config.yaml
n_layer: 14
d_model: 128
n_head: 4
n_kv_head: 4
head_dim: 32
d_mlp: 512
vocab_size: 1024
activation: "geglu"
norm: "rmsnorm"
norm_place: "pre"
norm_eps: 1e-05
positions: "rope"
rope_base: 100000.0
rope_fraction: 1.0
qk_norm: false
attn_scale: 0.177
bias: "none"
tie_embeddings: true
parallel_block: false
init: "normal"
init_std_qkv: 0.0591
init_std_o: 0.0591
init_std_up: 0.0591
init_std_down: 0.0296
optimizer: "adam_variant"
lr: 0.00169
beta1: 0.9
beta2: 0.99
weight_decay: 0.027
lr_head: 0.00535
warmup_steps: 493
schedule: "wsd"
decay_fraction: 0.71
decay_shape: "cos"
final_lr_fraction: 0.1
batch_tokens: [8192, 16384]
seq_len: 512
doc_mask: false
train_tokens: 156000000
steps: 13007
dataset: "wikipedia_en"
Each number is 500 + 40 x the weight over its row's rms, rounded and kept within 0 to 999. Layers, rows and columns count from 0. Numbers have three digits each. The size before them is the row's rms in percent of the matrix's.

# gate: layer 2 MLP gate, 512x128, rms 0.156, rows 17-51, columns 0-127
# up: layer 2 MLP up, 512x128, rms 0.146, rows 17-51, columns 0-127
# down: layer 2 MLP down (transposed), 512x128, rms 0.144, rows 17-51, columns 0-127
gate17 112:482419508471471515564555508456527480537444489444498433499495461520411537494564489447529452502503581481519524468476504476578533516509520512470501534508503594431501516534542509527481549518499603489459507476494526489467566573510519525472493549464494385489480457450458487476488553505487467502496527466581519480515508384491462491524451456467490530464516560561443474451494435550494521494457
up17 108:482519571488486506542458491514502579483527458550535463512540490563575468524508483503480518487514493452466473489465422521475524455474495471528481438530526530583483471502396515498481483507446405514510542521417441492600523472477463473485460470461479598376452531484473485492522476474536538466520465485432492507505504577457520501493523475460436508492478568508520533533441497456468574500539
down17 107:479541556443493459524468532510454547452517478550556541480506486439550489516473471549450563460461570454448468464548515518485542539464449506494551469481554506530508532513436553520576439469448394518602482482459513506546499478451495433493521477490577512459464497531512544480503472497442554527540440488451514511458539471528498495501468487393548486509467540470540491541426513542437502460480
gate18 095:496518465467571514502428529455449438506512484516477485501511491488432452570504501498436586469518572534455491429504482494493565494488497466516534481542488526578489475477563529500486488451518573506419479477567585524614454469472468480505446535601476582503523530491500403499476481469499472470451516423514441498521497526579507523492506502501507467496516499490489595518456491517505513483444
up18 083:519489502453475440549493447550471490463475589470445544499526417492528481495536497515511474582447473499552524545511423468471487520537486457535502536498550540474515524562444478544515467490623504462514532558487527481478524563525559474485479541566606504502545563502455524428486538480455480478463526429469522488487453549505509577461496581528433550503516535464506528530460537542534500540505
down18 086:413465500512540517497610484499556530448534492519574453483503473499547563495447558511559472521499467524532514490522503507510447485549506530504502415530515480425503546465557446559500524543499491503488533456502445536405502509492589446492439459489505436545457496492496580448601507545548520498526479567473506492500519474538526520501503485489423471507455473575434450486537497442555475522485
gate19 096:484515502549488478441382531477483546481533467477534558539521494493462502519564429518529533419512474534493538443549452449502466528463477456538510430486557548523457530530394454558551432496552491519479411408543515500492483485534525500510504589521499490545533466457532500493512455498557465482502567510544495453526525457493523499520527516476497453463538456499474492537604474548495471558459
up19 097:571515513474548515507525440489544521551451521456542507502487535497467476572407480576559434495520594560482437509448455519486474486482513481440466482502565454529484492486542498517476546495464548558543425435536437473556603483525441483528537514551502503514480532487497464490576533554518504552466459457516552452516447532471493539554487460509513506467489520468555452483517533429443561500522
down19 098:559505474503470515458484500490502434522471556534529477553489494461406456504491485552456482463539504539536503568502431500563485489481412404561439515512493518535451533478460459443561466540470527523450441398466470479518456497501485413549478503480467486524473451520516487454547482454414541481498548569432488522473567474458490503511530522462416448462520496486489536490463531465462491562479
gate20 104:492457567594482423500528494420505458526437520537507526470469515482523497471422498480510460438515504546506425524511460587494507495496531529427560527525484494528424449549508554511497554545537505525537463452563457583535525557496537498516537486460494504533465468428515565443502467500487514491446468470501449526491488487583550436474447457484529490440489524518420497429501451516524468434486
up20 111:590445517534504493627528483526509459467506460529529483526549526426469500443482512441496475528510508459409498491552403476502536532446545453491467523584533509488497532486463568487478491521520529499524528471449446457557587473484545455549510496504501449506447421444479476447495496447526501525475470462452527534506466434467527539522531562466479544499494485431433451497573498499489508495562
down20 106:486459592488443488473521494515475536514447432514522503518490518554504468517473564439540457429470476587471469570503465466444512563550579471516467560559464459479547478485432532441443476518481471534513484532464492515558555551501521507515505523553487476581502537509585505466537502486573521485487515457506533580498439543480571461501414515469479485516394467480457488538511498536466515481488
gate21 110:439468530487537528450465489525438550463481583469560520553504573571493432536505434505482578440452535562479499509385423507484522447492584504483499457509516559529586528476495450457457523473517504520463471485486460533449568569535484508499509509514504481494535506482533473449504523561464492518531517446573546463589481476534519440541505479506447517472446468462531550551499478507479492512505
up21 114:579512468524542544479450518482541466501527503485478480512488428534480537466569490405481515493482498495492520573525464545449512528452473473591496448520592535523498473579440545512522527456494505470549458516512523536504565454468614482493442494537464559496508499461512494511424491438514472407516479498540514523497487545513587543567581518491500507534526470569441487479505455529538472485439
down21 108:507474485489501519444487519467505512498504502614460520520520527490503535540472495441510544471493475487516517585439530516509546557481563563510471521538619484555512535490505480557512475549533428495475518570549422604520515447502573499492461481575470478452540526513527489412493495529607507450526486502495440513452516503525488477489541500450517459489524498572436528565528499485449547451536
gate22 092:466477481420500451488484460514475533503447575489541559518422439517480506504486512520499485407490451494402528474502562503486449538474542499473463554514522507494455488499531460489449492453516565478520470465567448486541498526556512530530468537509419354522505535458513537521491469438560582469492432552511539465492456509470552473571465477508458521511521439537502544499495470472541542548531
up22 093:536421568455587470542480465537441497475468480472470469495507518503412474570523469481516536493423511480565457537445488558488521461506527475521521555510554580467508518533583504518459500505490437470429556496508491450525495538469511503465443567504499486525498563474510516437561386485509458470499452472472405495516422529492491545528434492429516512505501555474543506508543521524526542458519
down22 093:561483561470485491474541520557550415489523512462459569588532499457451499488506453491511517498418525513490530407481423527459543511582471490535488487509491454450487437480439550578554540481454519577447455524560537521548489505516501582530533506520478472506514518473466537539445475421513558504495472507471509541501490459468584531462450453470451488481407472531475550524495479531523519494509
gate23 103:497497474454452451515533489484497551493474469487443543477535532516492520541546481452468448443537533444493531576562473549542428495470490544449513465507511518523492553518527457548422546557488514568469471513619471484493493477465583546520466578501490526480521491494507478453550530474493608437492456472522504473548490539409488518577464518533551532478451597522462534471519519518443523504523
up23 091:500487442487459442430487506469486570545479474523552453439504571456494495554478537496486504512525457510452501475466566527556447491403501486533473521483485529521449495520492435524427503554496552431435514495521505450448451515536475533551516480542494520530531531533536504532464453466535503421498572461513512463453530568463471479539479496537523486513499428507560570549436500376554509490435
down23 094:508525471442419477535533515469582506528500487461499477428501494498397529523534439556469489485491499529492514461477541549532471510466466480501471460513581566515481492456484467480489433583528574469430478472501501501450480494481488529538447472402505500518520603488405549439476521503486436486519568505580430501521545541484548538536519500461482514507416494487543535537489516477526464499435
gate24 103:473532563514524562543434509570502508542548456479488445503496562524483515495560508503550493437515507522489513545541528498512447449533536505509544426517540490538501551545518476496454561486518465547464473472525463515524481518431543560450518514513446482420499564437474418479468540520519489512416516498521530498474539525388519537464521528502460488538577506599459530501533504433417577527474
up24 099:518489485491443557479485549470499509514500462415539529549408498542512499460523488472439483503458495509486510472497464515547456491537436533559475487520446575478534407511490526503447483525512561511653521426468551483490544525522515567549455461432528455536507465507457507519493480498515532519589428501467545543459529508502481455552461479438504505435466477541542460504545508502547427463496
down24 101:466531516515597494500454488502602482385454498442464482479500553478494453489524528457560467495554492473490515526535514585492452441551486495538584472527506478579496478507477467519463455530428490516481500448472445481534595494410493541536474472517531490469507522505454411498422497513464564501514488460559504491522531502397480497477475491455418517481516481555440478492506506502471464512480
gate25 112:508446584460480465541536506473469448463407460504530516515509533464521514467542497467486416502527542522516600497465446492517476453419492482535541515526472469420483487462512505505512496531565550548515453402484480531433551549523493545498543478514516446495496469502396446523530449499492433443524470474528532452488550490482538447625479494494521474468530484534535452495555475571494511529505
up25 113:459509529602435519549516564490520524546489487469469479612483483521563446535523440493450514449587603507556515436537479536556546482505535508546508495483511545511529493475535469461491523493517502527432505518548481558476569510505439529535472489568489465515500493453493473495496462592533554554492453515502540564432496471526510456531494546524554483555434540458525441550455479514525526530531
down25 105:502469529581454483538520523559535518543497452498537456518563544456550529444467473479481454483539521519596531541509458474519533486468581472487465492482458439423521550480471503506474490488460529493477544497516544510541581500503415553514489456499445444485452427519460447524505501505562523524391507394477510578517557499531514535559520499510584502554451438537532531537483512520507475496514
gate26 107:559452488524494542491510534575438488504565568555485469529514476493595484454499460441444564556547466488546498562552464517550510552506525501459547482483535556475584549518551491464497559449537494504448487463495559439504509497536515504474469543422555529509507532493515534529490537458530459471499544512519542510468542423507458569443451472465482409529507438470504540580507528495565455489494
up26 105:522581519416558519441481381580493514543423465464499535429477480557486493451570514523506492502492521561429469492482467503447461548562482536520559514500554451453478485450467439471502477557495470426526477497481526498460490508481451463428479520511495443473498490547490468496454433506516476522488488507500474479590488510551530432523516512558518509474544568508427518483508544454458538534563
down26 106:494492529515523544503518489524502537508517529499397444573532470483543506492477499410446497519554487491495495513485450450544527540529562456488513504589500532484516476478538505462461478519469527554469511492529515470508461489572452491476432439429505498478481527461494432460491503449487511485650529399526515459526533463428479513473483422453559438470512444534561511489516536492588495445493
gate27 104:513494452520426493540502490505433478512479448548447600478478543516538514546539512457457482542524559520475545583536471483551542500515454529556533509506474452439588475489513496493432430498501469532523496444528476565510531558564517529529524500510490495489463439390453469516492396492507476506592465500558522516546437477504564517499490472465487537455517471560537508531479461544441476497565
up27 102:494520481432545533464524526511478482500524521420434460499423507445429431519449507473525498424518403457553461521498480487531386524467515557523500516554586475508472488554531555502509518482500486494485529462439480507508481526478484473513477558556553517431471514394490582475516582455427558518462556474508477472531440542476499506487528508468500476504494579467464542491537525522508523464509
down27 104:488458483432438500461442509475434516534476505517525534495550552483492494468526532443485525462487490519537484443485484522432437493516531463463513497538553515493495445579531521412518559488448504496523479436436470514527465511384481455498486411577584460482502479514439534590535474503509540525530499441523517464481483505512577399488508520493433470478508488454554506449480469435470458453509
gate28 111:536557476485544556465484469515379449468508560515492490458511451545483499485573424500542531479446418464530487476516482459494467609489502471545539474541436516473497473534488475441570487466532483562493431506468557482485547534599482483522456537533487474487464502545546480535534448492486485486465458566558565480529556540520533456477494469501469548510546493482528441544510475509548462413505
up28 104:564511528468484526442424517499516493526629513521502456519479471500484490464529477470501471473491415485489495501552534403489475523513492490526511507428497448483494553424426442445534513487609492501520468464487610559471495535463497529476493514490577461509435478532522509533534489503458463489464499579531478508480495536519498466461531492426428469602497481439573465463504509552490533488502
down28 103:472519548453481439537576514534530527464444465475464475518452463465492477566437509466501491517530612490488497535506476575491533487505411524435450505492509527511520515516522587512421505522398533512465527521577398520494511523457511563449430513441565556457502524495513553477525506537503482500484546477486481472410449461491493559541484511531533469553501488584460524498488520492487485539545
gate29 094:490559512563497528428504488380469488536498494537424530505502458483488453498501469504506541467454532472504559536534482489461470503527555531504541567446540521445436482539506531504503525548522526584507438477486511440564474514570464449539499520458510409530534480435530498533451459462551485500476481476515560519489457547461442549556501537387513484461556551519484458543569471523538481546521
up29 088:515495580558489506551449484550527506549565447568477464564528443516463549517499523539558476566543507579459471490514525526459514473495451488514490548542468582476499530477439536487513524488503451484401569471539489526439564474463530484525552475523484474502536506438573514511567527455538474421518547483557547485433524447604510512523563546487519484490515497450505503515521554468514522547471
down29 087:513533476511483425522464525507398473486520438508543503534419461546457512503475498496508489563500454554517490506470510530552469496506540491519460524471457552484559538559464534472511579491527516465460597474530483487542482499598491448458500485503503408452491511492484461470557526480533401574517509448467528426462485497526509541564483503464492552488430480484414483530463417468571529495529
gate30 089:510526491543562535494434489493469554521473475507553547468470508567480388522553468463515495473552513525517532451489493394484479527553504516576531521520449492496469512451533501518546485516436471348514550488466508460476541490515509483472485539492557452495527482524537472416499456471498511485518545464551619467498516482498483496526445488501453545408533554545466539503482493494577472500540
up30 092:521484494471476510490484537437496491564437454451495548421503440522523490488611524467512432483506500565523454486478488527548499502501559528574493464512519492467484442463546439537540497573542503452518548556459539499573529502460504577548484502509483500500465541566448528474468524506500516500474535540479578559526504551485476403535547509427408510481440472444460425535462493497481530551509
down30 092:506483548526438497507490507508496498483501440526445539462499462481460565543481475488496463495501437519511486510501499579498498502420484505484330456550521487442419442473529470442466516489468525572576498508469541475541517566485523588497473483425510520512528543514449590505468532504455489539476498462489592506470591541506525465503507552494527494573489429431481482498470492479497503479497
gate31 105:516509466560530478529550467529490437539540474452488560492487498489450455477493436564449474519477545529566489464497465400545447546519479550475500491531457494458528480531480531506574512531541492427505487420467463465533477556521534487550547532440405498490501443485494493474540421502496492528533436475564498437477455514442475567574558487472511464456507474486428557503529443498485488573557
up31 104:511429499515531482521551567503398409508486497577510534441503503486491435547482428509492521529470465473513484446481481516548420479478542466456489502480475490531478468457562480516516433572525434480516479523514523475457529474564486503489591536509550494494473417493546478551485460479604541509520448455472500512489506506500530478589452512576489441518464453482428548508505424507486450506455
down31 104:552509517517508526481504565479450470529524478514523463452481426582497411501474509540557426497469444523505514505553475493512461491536516518526454502471489430516487491535587545436492492604516426424541489516543542522535487477455556518606583484486495525507528425463499531465470468459564467435548483482534490465469528489483522545499526530526395476523499489481542560471460529475435536515492
gate32 087:536489512446502544469539451495490474517564482545502467467485512531472432461541498527472454563514535560455472507522537548490495490529542418494566457466496549485460461489503443467535516462463474491461471450588492474534524498481512566455560524513575505536372527585509450457517508516492479483470528550575493536511579434592505558505502552486450492480531476489437551459528529459491501571528
up32 089:444449419545575512472449421497453469508560547526483477488498485498491496480536523499492532480498468543505426494516499483530485468524505464451503532542550525558507501510570511569537506484529491489488571535561621508464531549574467503447522440542568531432445559560468478459522478504496500436497475548517461443513526436543547561487494501483449495572477557420504463486529552507498443482458
down32 091:444487524456402425500489460550492510464519524520476506501493574513503540539542531531480487539536524426486471594563462468447477467541485485452446409573487446447479483459507580611534504502470464519541438536473440471475483536557466526501452548507494520450531541518481509473545469427574496532515530421451455460492565498486478494455529494486448527533525457440490477491493491481504463472524
gate33 114:534453542541424526487542433523502480565518467511525500495508508521456511530486506460522489459495531474423503510557459481565451492472435495499522423478501513444534525549509512455577491564542437541546467518541488578500615543525443431466509456486488455535494531539557580482519501543445554424547521444493564481534520505543487463527524474462541583494576513484541510480447497543512454527499
up33 117:483506565575498550490564455607537495579509479518534515482473428492455485503493513451553503453490521515457505483547490523532451501436469488471519469519492508545492531552504532449550537530518445497519476487444551528581527501506467455465576427488444462506468582560503579541508491523474523450591467474476524508529546484562454456564539528483555546481584506501494482442484433548519513518537
down33 104:450517509539513488514534537471589569550497496507510515512461445439455530553428529455585501507513463473515548517562492492416489597455530482498456432446452515557398472499466468526492463502463446479539474501462534579487553513447434463539495505479490476521480560494538573523453535496434461544590500513465509572505482494569523461518540486499485487487549526491549484467492526569517517524501
gate34 105:469513455479536506519517543482536502498461544558524460521493485493424513488563426496456500448483536485521488416497577490458535458507536451461463480479524555427515506512507560563446479569538519563525493514495550523503543613536555496436463513520570461531515555408505559464535538503468516469504534494574481578557537400477517495533445456466495510545462490475460494489532541499432511518493
up34 099:469472512519493566513480500540529551525475520454494475526484567608546479475473523527479577477474440545475514501453421514535423493422524471511541560513494505537503494436444456518499488504467453480496502491579554437443507459548501494476538504486533519469501579514461417486495421530532509480526529443486546414482497584504490477630495522460543488448509509439521495467556460506532507500457
down34 101:502500518437564400500490541544535532551473497545542495532491585563471553495475477471473566489461545533451534457539573483484569457545493451501491536482502497509515484526498501461437419487506442504527439482554490541517520567523488447535539442563560481490488552479422490502504435517497543507535549516516501518456490516542501582520454499410623508468498530461473517498436506534525545526516
gate35 090:457510520466563549476572486514522614517503469522523503581488529452499568439472474516584518542496547499506477511523456526545507479554507513471504516593537457504510404501454536488506520519494557549537506514481530474492532476465494502557490542459525542527501598453471513564474551498528507493555471536519475521503489413411543525475540453432579469434522508524512493504586446535549513535483
up35 097:476457526539473538483426499488535500469558453549496547522495528496415528469550441475529479541490577498493496447493505453504514464534532521490457460474451485457504545498470518454512535544446532504476498490461397529481530447536532466526573517579516501497504464448477521522429480531461434584481543453556517420520620516518482522554458498497527535517486499512530491523563421555544568522429
down35 096:517511549473494448503485486469487522456486513475472479562499442525506503519473548532521471469533528562464494458506538504533490519516510424476393522512524508488548383534473503460498439507472558519503510512495514452528593558512519437529483484442424462441498466561419562482520557477522503481519403497455479544510494470473516544475478504500460556481532505497513506384418574515550587531514
gate36 089:451431491547484508451484496442474510386416515506509509424525472487549507490520418471503496448537471519443510509534504495536501554480421525445509477502518444465522549517523479517433484507567447575497434470543452466544455504493418455490511502493466422509519529462540528495444501541516457494561490543514501461507524569475465495461495439438491525507539479472509509512559474405522387507527
up36 093:451497490515418482463546440485520512522471535542460518461500477520577533442424464589500527425467508435581532533510483500519480491513532499482507456493538548488449501521523509496475498565505479526471568517454398491517482506540504456497500414458447488529441522463441506456448439487527509490427510477453521460500467495492419569454485467441589505418472503495475536443530538513508435450475
down36 096:460534538492423545512482505501631467493516511445515611498437580465443486517492460428489512426476495481492520479433466498525448463468479532568576446501541490581460531508537562546605456520461482501482474531494510474487532477506548489549484463500531514526563513550575505478435500514498494448495571491483517543493502486471417501507512450500487533459485472497502535499518587465500523538532
gate37 096:455474487449529497505503470502475560459492537475514512529527502551494478464458498510478563527517513526519513532532465539500516504462516457536532467499551497520519536575517531556511567591501511480481502482539508522480509431538451622429499483478507485540557416550483502495517513520427472411482526490449513409491551511526541613577446497499475562509524503579447491486569441541505450525572
up37 091:416475523409515468530566539577523512507526453472507521453448564521499547448468582552540522560561476540488473473480544515561498420485455487516485502462537472565474503495474441486460492479468541489466522494477462482519444459419496486478564504615496570596484491478524511458480576459505506516523461485519463462529546455527492503474497526453496455487484517517484534510468590486589478500459
down37 096:464542517513417516550401515466491502548474483465482547532500506491494499584451584456494525522543485432501517469508533532500448505503507491496536491428492490477507534464463508512501514466518473466465521452475451484411323508510508440486402496461520514455522568455539611499551498508567507531520500561477566505514520495551481485488530496438440493516479487485477455513488496467544460491467
gate38 108:454443520436473465446548507564494462516448515533458521499410577488496425506462512525482431540486511542497483458490462482511469531503524500520496380564547477507487571543467521515488526460467484485551480502455477540501508556492435479519590502546491457538510487448522495592544529537468467500547485535452511436495526529547535514508512552420461507432517534512454610531519431487471469524459
up38 112:486535520583490481511527494499573425511470369586506499518547488510458519464478487489559582522528563493505469465480492460588462462501485578457441526504505492475500488532503487474522507519438469471555503506532472539491541462407495501496523451424429557444497490532524485510497493509581456570512524527452500478524530455453393507435488516554539546514498536502495503496520537474497550424512
down38 108:584481542501581489486538531506526479534518517500498514460470505487460462541450516501536507485492586581531512467475457525554529581559515458484519468476533470526464466466474525467497481470488480536482497501521499529568558530586491447501499575442517535581485513500441517555507519497511413431500486388479451527532505444427479483539419449471500540491478479466462466412450529459531502570534
gate39 092:499575484429449489538539424473524421498583474462456549523431471541508545517496505551572524524547529517563526503508483458444466446476507549531460423569448474451529528525488476459560454514477540510547507493524506510418442441484428546570505467466550507433511493534493532540510502574553448487436472539480505496582517513454561516510522508465505516545498498557518516472456517532542457500475
up39 097:542589535452463497496550487479557453506544524448496485502498493512529493488433499550509506380506513537494528491516569457573453514527451502488511542476497504492579447463578443443510551515579515503537499500515495519540471472489536515498501487451440495611423565500520450522511529589521624477458478475553516572442522535503493466535455539475475528510432476517492485520459541492496498499496
down39 093:441464436540489476498466473545457541460505493466487499500507545516469558491571470486474511561465513486518546529529479493437543475474574531501514468532421475519495529500497527530435485543505523522479493439500503479505412478494410552498455512454541427341598494489507419460559475465492511544497491438496502489508507555540520533498439473503515412472545536469521482558554508543436495497512
gate40 107:593529505516502501518494485525487511504512515511555546496464488478485469467456428451497499497527517498523509516578527507535592555494503477505574512542400510467532497473494507509498411476541508520583465384524506502511551475560528520526561552527441504605557433509512513502487482512484488545475509542586557515537480530517527428526464497481505535510469511444498522554509537536588470551403
up40 105:532552613504524355509511469508479495435461498480560544468482493543513532455438522531524518454548502519451488509455506476592456486472501504485488460511526573504480557520565541512442538538495470488505511490534490494481444460430441496518531465572480485540498495542518475520495523549480536541456504502466483422463457511517467508559526582470437549521525456549431555529536529569480489503575
down40 105:538465586536450480497491490496536551594603503541492554532493498451504489452393469545527508519539468553502480530483526464514498556552475481414441554521451491457474516547534483499499483438518532544547540468472482571461562506507462466526452571572475486554494487548527493497496530506497478576488498525600551571531512505514501507474484501447533497530550404496466492553486549496500487524444
gate41 091:517531550474495517569497547430504482390520511509476484513529519475475501503480509452497445561550498551528479510449464387480465469506508536489514501505524545472481477454493478526433531487458473412529540520493557647540498478484494439506433490558559466542443596529526470541507473502501503529472546502550534468497453575475531525508543464510487530420496480457529440532511529459499433500458
up41 092:523450459535478489510560541517544437530447476440462483485450558501426514582512490542471502512604457542477525436547503488424463447534505519521512515471465556576515497483565509552530506479548475553540465496502516504502490475529469459581426525517460569509526524461541511487564507466461496426488495519480563499511458470454521486573580495470544466468520448505565516436517481486605475512515
down41 092:515499482511492511482517458505499424546544515480487520493514461483492424466549526515452532502556427489544515561498507531538495548560424507481431570474465511519550465493527496480520524501611526528479552561472467456499471599546430509554488498447479499549468479474604498555520547493511469490434511456439503548481515499485521473518466475416530560451550595505477523478512586510488552444500
gate42 108:572559495514549468442513480533475447558476510495540571468547535481460518501590522517511509520470507512458539448514478460498481530421515449507507509477459482421536502521516535549485490520594499487562398453494523516494525530576555492485548506457522479544474502454493464429461479418517450544472512545563443496535432459489459539538542534448497498417506433522462516476561450543516463551531
up42 109:471455550581513491526452442511557556485452541468473541539473431496494498482516463496463488522548541499482530486506539500512524470560465448429525481546536516524523491516461453460488532554424470527467475511463473392550467504509489537510427522469433517537589482458512581566531499539563550473493486465481595534510418512500538525549510431481525542499464522441479548492471548553507489489418
down42 106:499475518520453478539504489487504519494428569525521507549495475497499505518440504487454490479518615498538527535443537521484551448550500446500571414452440503541463510459499504469518521535502501522439469510470492460533472469491480472481484517561494439462505498430521542527502464543563555524461484532529530503574416494557565499539513439393457552567443540505492506573557512508571428460455
gate43 090:502530467513490521443427537473551445545486584529528463480486476510424533429478450480512554526565519524478541400451528503512408554512469538489530493537457518489486473446490493555499505504584558470487490476525438505483522566518507533458467560440500445475507548499494499431500445432534548530477499517471476451394445461501484494477517459497542474457547526495485527433541488571484442455453
up43 083:467480510553516497462492488541479560477542442475524493484524498479579502552499479536487477521484463555532502501518542533459441585453494497520544490481524485517475554416467598492399571525449434491518481493562523459544471498516508497504474455448516557474432453431402539457478453501468532520541485504555573448543503514471476450511598529497485522532492476513461462531535542459524440553563
down43 097:437496519540567522519508529533462492416487511483473471524509468460485436528498436454449525478520516543506480488583438449438478499464534474499549450554558504457476459436497510489498474522471540457443493517542582546550475475571594463504481503443527490462508487525409612548482538495526512493504462589516542429454502493474495473527541496428570502460504533495475511522519553494540457565518
gate44 102:480543507515489424498527507533458471492484484470522510424481544611488579555498458506562525462546587487480521562464510475500513522462552481502590480541474453480545458456527442463476499507472530444455524439528517465500478428533468529496446526525437480453489439512503492485551529480491532483481544493502505558413498400557467566589528498546542517494544433484506478577486440529521499510494
up44 098:465499543441503441507452501573509568512484594519477480547515455540511440511534488545501480411483458568550468486501531563481507438506476487433504517499511486550508557479464554503565475511465500500518512470436545493464476473508541443490554478504502577552444462566493519511470491541498496525553488538470482459583481609483522479543473537482507450556488536470388498462518540447472416499457
down44 103:553498508468573453532454480577494517499556543529495477485545463458534550477529498443476484488560481528496513494494502523439479459525409531429468493468514455442429551534516605462445575575489494554585517523455575495474532535452497442624502525465527535432528499522450464498485488519508485526555466447551543460494522476524536455519464545454514461506497500482477501565486462487496462529507
gate45 093:515545540491497497521454532492476437507540470488550513532532510534524488457453534441459497444562475590465490476519530522586518456489459502442533461616542541425458469507533536570544541556505524560512505500558534578440516384520493522427522464583548484480493542469502512467490517551493555505499475456523528477572501541452457469501578507501436550466450523482478484499468495494519522508487
up45 099:442482548404453519506549548457502497447499512526533472460487461463457473503552455519528553483460506505524544435464430441491450518440464549484503510456475494543549537494516465443420473542543532442539447466482460502487553504508516526546460498436414541523529452537556453495547475431559433460489561595481472497461559437538509455520451502477552505454478529456503527475516552498493466508452
down45 097:503485536518491508538523476497499507440564544493547420524525526510453506457503522474480527468561653495522519515503509562553492512543424466535476533544484498490491477524501514457515562420530559501467531491457511560533487454449443507482543391537494498499526483472465561478433438538469528497486502539528548462545552517486488535486567498492556559508468521434538559397523528551517450520539
gate46 095:507458479506446502500436511472475556519516517506559443522517520438508479526530467473458502568506428522521532536564512535541489494441484477488547521507516593459467523510536517490502456517523548480555518407524558480396537494553450517504431526482538434570503514478462514486531399505552468401501523504553528468431552541472521505472502517477540510454590532475447516559540452539527467447519
up46 098:463479455521490488474424513472436535537548434552499526477450454431609467481451515501452551487544478431557510497544501508521466457568506457531503478465434580454479471488512556559507437452451514452535496487488545503526467577491487519533481432502546537500493451549459485511493488576525451474572470511551514529434476521542450538468541539531455524465519569475469456484505460545456559532530
down46 097:482510498587446525456494531475499510494469468475474468530405549561491522501508537510500514544450521564543449506535502506549471521524539442450427519422491524555487457536545471578493468526449493483498499508478521521510518506454508577536489511495461515497515510502574478565528615542548545489524539537463540490511426504483418476503437481633541551496564548479530509485480519536498428492449
gate47 101:478565484533426503525527561429503522535545472559554517507494534443488525448487528493496509543496578516459554530488459477504445473452496591542495434469511535492469534516526549414492523488516549483526435500552508562498496554507429494487520495471516475480473542507563480514475447456529460475537547531515507498510550483555531471574544485456577532438441484481389567587459477528520456462461
up47 098:467516487512440477461542513494497537485594491438526443486449458450522550509487579524574476516493528545476532492535468523507488578522504479519548437449530445537481511549521551470386451469480522495563498456548524562484453510488477549476520524482550520475523489478578461483507536464415506438462523520528422575520552499519517429560565494509468427486445500468491501555532540574522493491524
down47 098:482509551477440510500455495415561555448493538510499476531461529507514537446429482555514549496532399496505619469478489490499487447543465433464387484521529528542499493490469504559468440493509545464475541499439542504454496502472564541534472554483581479445521523489493544541515563483472482451492515561490465602502491479489553482522506499513536494499546547480501548437533529511432565520525
gate48 088:507512510555545513514429504438458497502475500477470448578525513446463522569525484490425477539519472536468521477556467503468546506478486433502473551475412509535471414484449508614510452535521564517528541468466535541511584550570505511533477500454459517505495543516518482496516443499522384477479476446544515529489540554557541492570468532482486479534449453435545499484518446467486445468537
up48 092:505549473549474526490433495468543437490500442567512473532556488559522502427481500416501518466470504488517564499547422473467546428429459473439494497456453479529483470454431554502393543532464550518502472463489459597472507518540490472449604497438479516486481495533578500521531480512496529566454440494486476460511505517488444485505478439485562553532545520496492492521521476479476438450523
down48 097:488503505499501489470461469515534488510487492512459540547439541436596486600526490532477467549534525541505469506477480453474505517509495458554358520475437484476534427599480450509539461485549525449535515496529495472502543515580525493519453485433432496460522460533539395435512483531546445469528494499517491572481494489519495513514535543509495495449406481468595516506561473515519496489513
gate49 105:480485510417490445475518460511583495492481483540502498484474530482513438479483477469532449517494547495439460499459538483568482510501463504491541497535492469509572351530515492543507503491439585498456440503542412521503453463487530431454520537513491536464486536494494514544506554458459583487480462425553501458430535419505433490541492484531508515507504509485406607539461501480534494506519
up49 104:507522556554548552533512490521510519515533411503593529502452515487473454441435525539526507437497562503504472502448509520519549550539550499497445496535520495466438552539552480455458536542520516510483551500536409476585544501449499521452538479469516452453477459549503489512513439536523489519551522499539473537473508443514464527456524544558541442509508411504510465543457444517447543369489
down49 106:551561598503509505487490460474526422582495478535520507519497509459576532501501500540601523425476581484485489506434510520513504555467536472518502524549522549459512541479487542428586487512431473547487538541506510531547538475538411470498515488473536488586531542499515575585496470501548478457563437453466444551531524496520512539469517486577450532492514449517529499512471536539492486466463
gate50 093:484624533496494518500536484487525506539440489509554561479515542451462483481500506470451487482469623460484448510463570488515516499483523513438510450513517499426501489533512491467573503447501500505515561544508517554519473476500542475491429460542603517492456524451612527406513511511493494541567502501521553468484556491491566530488503465525500571437417534521419517540475524468473492493469
up50 097:506520532423524518490500453450519473496565503557542426518531561540499502497483478415533452402452510515536479435424465496505547551525468544551504481487451453505470533584489548466466505457511503453548548502515483510484463490483515599449488549483525533464457534537473507477439506508455444538474528506502562566492530539483406536487538532536556549442547461506505501557564569499446459524513
down50 096:524619539511525514485514571462575490573503418498603479514454485479492439469510529488523486479488525426533462511440461517479480537473558509576496528422529537480482507524476464481560537495504500432525471507506567505493456513517430515512516553490545469476522484505475543501542589536484457531503508516532510542460551489514457502467489542458397479503483512451465456610509448501514458584501
gate51 087:534498457473490470473589553464491446461471478538563553461534502473487476401441504475505507514481574567440588513435467443530529496457555444453487474516492493499489421575531449477482547469554566577531518477457446572522463504539533500497428483463498504532525537531488540499530561520444517518528497542439517483492514510540471553531497524494411507460441410498507483524454519514476490459513
up51 089:494543559518496529485532518487549465473429531478492479482432590505520508452466490471480400478571528533460473531500506560519521525486524496553500492448531468522479515508476458462504516480467470493440514607518454494526438474453535549514480517470526514473519573492493429432408557499490555508492473540473416518479482484489421584513502571490514615495509471557446533496531555549541540521486
down51 090:568519476510462505438503501459528533478452445550453516500555513475389506506544539503511497494459553505543493523496541454502490520531470465625602513423533529545506528498507462499497437565526493442550546441514502482522437522500532428503499523487456519551514541501514465487536514576568467408499532503436486457470461483405496475458567482519451506494479530492458461478493526566465489444525